Weights of a small transformer language model: LayerNorm before each block, a variant of SOAP for these matrices.
Each number is 128 + 32 x the weight over the matrix's rms, rounded and kept within 0 to 255. Layers, rows and columns count from 0. Numbers have three digits each.

# layer 10 attention query, 128x128, rms 0.198, rows 0-127, columns 0-31
127123119153149122131119123140127144117138117136101158113125129135107136110103120114142139137106
122116106122106107133115123135128149145139135126151129119158116157127110117119152118107130143140
134136125076107112119130087123149143137136147136165126157142120120163104145134137121117121155129
098147135156139153095134171132101093122116107129097103171084100089137125140091091135131120112068
133112114136105132103129120128139129111128136109126130133118109136115133139131150114105111134112
108160133181216178100161190119144094120141077161095124212065140087189160176074093128112143085011
215109133123173085087165073154157160083073152146175117125154085154102125143148185069141098203179
116142203103227124126137111079109100116145087179099124167159155118160094142117065092144093105134
119121106042195149093158127158113119130139080147113148146126114182062136145147161172149112181227
171105148162070146134092099096127167151161141127164098128097134058116124188122142156123136139105
127153108132148142086123153166122163177164139136175127135076149197104147155128202115138164199159
077165136117158117133129149118093135165078114135111140140136133117137055108105102043087144153124
104115157120099146043087125097092200120124117102142199163114143126057059066183111123126159111164
132191153070110118126167165087112146108112120090141110172115172110097180139151079194171115187074
154175108147128084109163116104128163127130106071100093112171083072077133168125122092151090083090
131110074066179119151131110141113145147026077169109143089091174058079152056133144090129138155161
048124130108130129156170165067166053168088094160141061191110122105097149156180131117163160103031
141104147127138082120110123135153207140148104055159168105158074140200119090076167143108179116153
115174177135145131140186075167092117079141136142149208081121118057121091172061112158147157131121
183100133109110074129150091177064169098151153151115133087127105147072101140133134129101110097129
157188255094088028149112101146139068144150064129089132110087158091136166203175128161100135129121
123165088102150108200144096109090068149133138096086210161108181182115150068147130097152063093115
099097140144105162071131151186140140107118105099111148069142153142094107143137136155126148150137
119082151118123088108110107099190107103076128120081105134124093143130170152148169101075164137104
125125070154126103069131146202107141183145081121057151178075043089177161145141142242153162056131
111171076140119172180087112169116121134117096152200161189180091097128111186101122217084192158048
136079118115124156181097054132093167072111156111093107098102140083194099170118144090090153098124
072113166146114168153130166171176088124148200079073147138181174100128087137134101142113122094150
197185148173106095087091115117113116103154101145153111133137120151114084130130140167159136117111
098106147129086076117062109083100096167094069134124132173071129127129166095082134096147130118226
062117055092147142125161122115106170139119114066140072131115106169086143140125085178118142117155
147168166133109164158091173141123151111100134114155095167159087099168174116161137128115140124181
139131157103138131144153165114126143163113149130111143109120129165125092159096144134101144130149
091146105122121155132076170106075190120137119108132172109103176153121105119092119106133154118061
100159135128128169118186125112122122087124118166151118115136108111155097147109109119175137154075
140132129141102123133169094131140108146095143161126119137154104125135147145168139078181097170153
156103152120159139102133153141138152120135101133165161145119158148167114086103122138119145100106
111102155123162118111124149113144152079165126113158101147108172153144106101085091170108153081085
089114167128166154153115158091151142119159145163142079151108196126129111126144105163124130090101
142094132116134107117099100087140137082159142072136083127112128115187140119111121099117132142134
169093106168191090122204155148142131114120102157153096132096131125194096140130108071132114197083
183110148152120156147115115119125091076135167201181132080136073154096153152183141190089137124129
118113103142149109133114143073146137170096102140146078119140105050153127103130152117156121130145
110188155169130114171130122072116150133109122111113137116139098119167115094118097119083110144115
184103165123156133096111118158115113132141110123130214119131166126086139155099104103108099113184
098137166102126119121078088113085144128079120119128120048108184147115142116131092120086143159139
135110124192058080116171135106158169147122108170167110130132103049146182128159100178125079127109
090136129177108124135125129202158157167136127089127156124143108163143090165180108096165141147111
131130123171152138163138084159141181114132138090119145124124071099126161130090146123123163103162
107150113141144152149174077141098135087168166110122121105242179120124129136073094105094108077119
188133151165083143111170145170155094119172155124165144139204069098219099133096158132154083209141
132161120128151108148129123136102151145128130170102041134125074175114169150124140070138111123095
151133121133106144091149120095095138133152147139090079143131140205193156128160082132153163115097
145144138136116122142143121145138108149116158098169188155144158108115138124121144151164140105109
151130129100129152151207135118128168125179148090097170066112142127100149070136125111084122139137
112129133159170151150077097084150132135141170079121113157208199151123099106098127073129122107116
153136149139143124155105061120103110140109156133137142125134165099109158124166122146091065160146
107126114112141151097141140151146142068104145117131111108146148112152129109141123156133115148066
142175139101135137098115185121152115171110151178115102088138104145123113121157162120127143141138
163067154093131143068098121089158127130143108123049152188148112165097124090123172086136095137121
109095100144127151136164126080063122140150062104176128140135150094096122073123138154178127125168
181177123161122048123131171158127082119104168111132080105096143134189130195133115145103153181096
123133176158101140102099108146129146156154166127103144108104159126149148144121154146124105089173
103095181091114115096122148113120159106118176091100076193176145133097104063134136127079108125161
144135109117095127146110145114138126156103160138134116145106137125097102128135108141118127130146
125149144111134142126102160138104140133171106137150149129131112155139135125109110116169078092159
151126114137119116136160117093126131132125177129151170091161172092095137108090098133080094116141
131132069131118157119150091146113138124141140093130186108131113155114158115124078134098127095144
131143139091144127123116143120100129088115111129134102143084111131135106160128110092141129113150
124111042131081076138163134144113107134091196060118121059172117113126161084129087134086142132199
162167143124100179157131080160104125092160113124153153137132145110124127131133133131090136168108
135128078177100097167139110118141138176100148112109130106191131148125137112139135199141169126096
111138136106106096169086110120154086107081151142125114089143114104175143097125160164134142111106
125155100108094135153145146195169139099181181170203109105089102080077118185111135170096155136125
173105181135130099098159133098173133173113136094169109105178184125140148118132184152122133119071
142067144125126132134129136157126108105098144162179046184115124100178156159146139156152191119072
116128078119141130146101164160136116106098134078079081113127078122119078162139139155130145105140
082124112087115152120116111115139123093199112098116137165130104181071098097154114079133128148117
160120165104136098157122062109119114090161088105119096135078145163132122118115108129138096106067
079145086123105110139111107136150112120107113141103128145140147117148091159123043184076136145120
115112117162103133151128112137102129144177120089110090066152121137135081137156186151114069111141
118156125129156101175086151162095121132103136120054084186135074150111119158126152127133101148098
083158106132140138151166122112126060087154120107160105115181181102137094151116111124135096123138
126115132136145101116125120162164171133095101174136116119099074179150081110151144165157140129177
137127084050138129109161092189135114144141129110144200176128107149118150089152116112132131125117
145130099131147152132138132174166101107060149069117138101119088137153182170092168103131170143182
183128162141105121116134155100098141137146185154138137160098043100113150153195098115098128098164
148079123177153119143148073073173186137121135077170149140100119122157123126071126069112095139131
102148162110153157155116154112118105104140123090130108160147102121168090116117116101120173112142
149110129126096128092094167126147132098169149079162147131157093135105162151120157114090140107103
129138186119081189099074090148163088155151076136104128164082168148178097155163137121141135117119
169115145080161156128142103095119190057136128151152172107137133175076130103146143131120087139110
127153112193139110092089136163141129134145181086121112136104129202125166113117132191122151105115
112105146110166148130099117168128121097099134126103184126139060112141106057184123116141107103130
139105133113113107162146124094128100147141121113109145110152103158113114098127111147135137113179
140146157133119088137129089144129160101157098076113164128123121113109136167121129177145118086119
141148121125121125133137165132148120114131120179144087133136116131135105122159127151114104110135
102145148129139138111114136128139142137114130103153134127135136145139117147125111130152140120087
098124133126136131120119135117103112145173101152163138147098125131145127130142131114116121127095
055158162127121136105115149106120124136126119116113138145097127146126122143083109133169141128081
169099141062086059177096069142105128125074154074110077102165110165127137089205183091079115197255
127113095108105110140112131105144149132135130122116133119158127104113136132130112117118133101141
202110120055091125101098119206166160101127107090058159166143073082151140138095103103100130158188
166123115128146173091174126202173097089091138169129143144047066145160139190145199146136178121095
159085132136085132168147078073132119089113171139141122104076200135191167116105193062116128119120
080095080163101156130113139128094121085197137082146180107100085166122107148165124173149178058082
130135148070080133099080185110142089086065093090115108118071148188148125053150120064028147146197
175139143161165153195070154134082203112095187157156068131152090101217138140122091187102127134101
111154168156159070119187140150121141164160070109156097125124134147106099072096121080136088132136
117138127151126181128175155073152200131072168107106089207167099095120106148156144075116113165044
143117102108106067109144146113142139174135134127083085158093176138122196129134159078178110093177
147159154105104164182110077080126160050132115120123149060152114198123114163177116129129134140077
078121155137198207101123068127044124115105128111126168093104197103114122102112076115149150150188
092153104081172132099181150140125091143106130085100064114137152200140165102190113162106090128105
051123076159100176189181094160163152149131117134223117159067152095165124124045144162089094108097
142116132125170150103058149137146158115143197127130045109184096196197186148110170133123152164196
115129104073072052051151099131067143137106110133059121176097103146109215132128126137179086107171
153103109088135129130174163179134184058173207099184153143107169142121131128118110175176099199183
186168106176110140093157105084076169125141148174127122098168122125120068148078109141132150102119
051103086151122124111145088157133179174113170053059161119156130159143183074136151133092079055162
154149095163189160173139087121155092110115129118103096101186118161065143144095154111078130072082
165180108125185171173178150136149130061137172212101163065122175180153081156088112097159124155122
188164156128103156122103174189166151131184158158204127128157131124123138137136181165164124141128
073104085156175143125177151134169096142102100169195113170178148125088111092169099161159049121081
201134180097088171102196117195086084085168154171117133081135204176157042072146103071079072059181
141116108086084202116098103131180100139084187160134149215156102152161192147130143111130154171106
100156107086177172169125161167135101136075107139136143133159166076154111129129100096124130168116
154190128095132127135139070077112122111107124107086191159155137150074188116136117096165099094078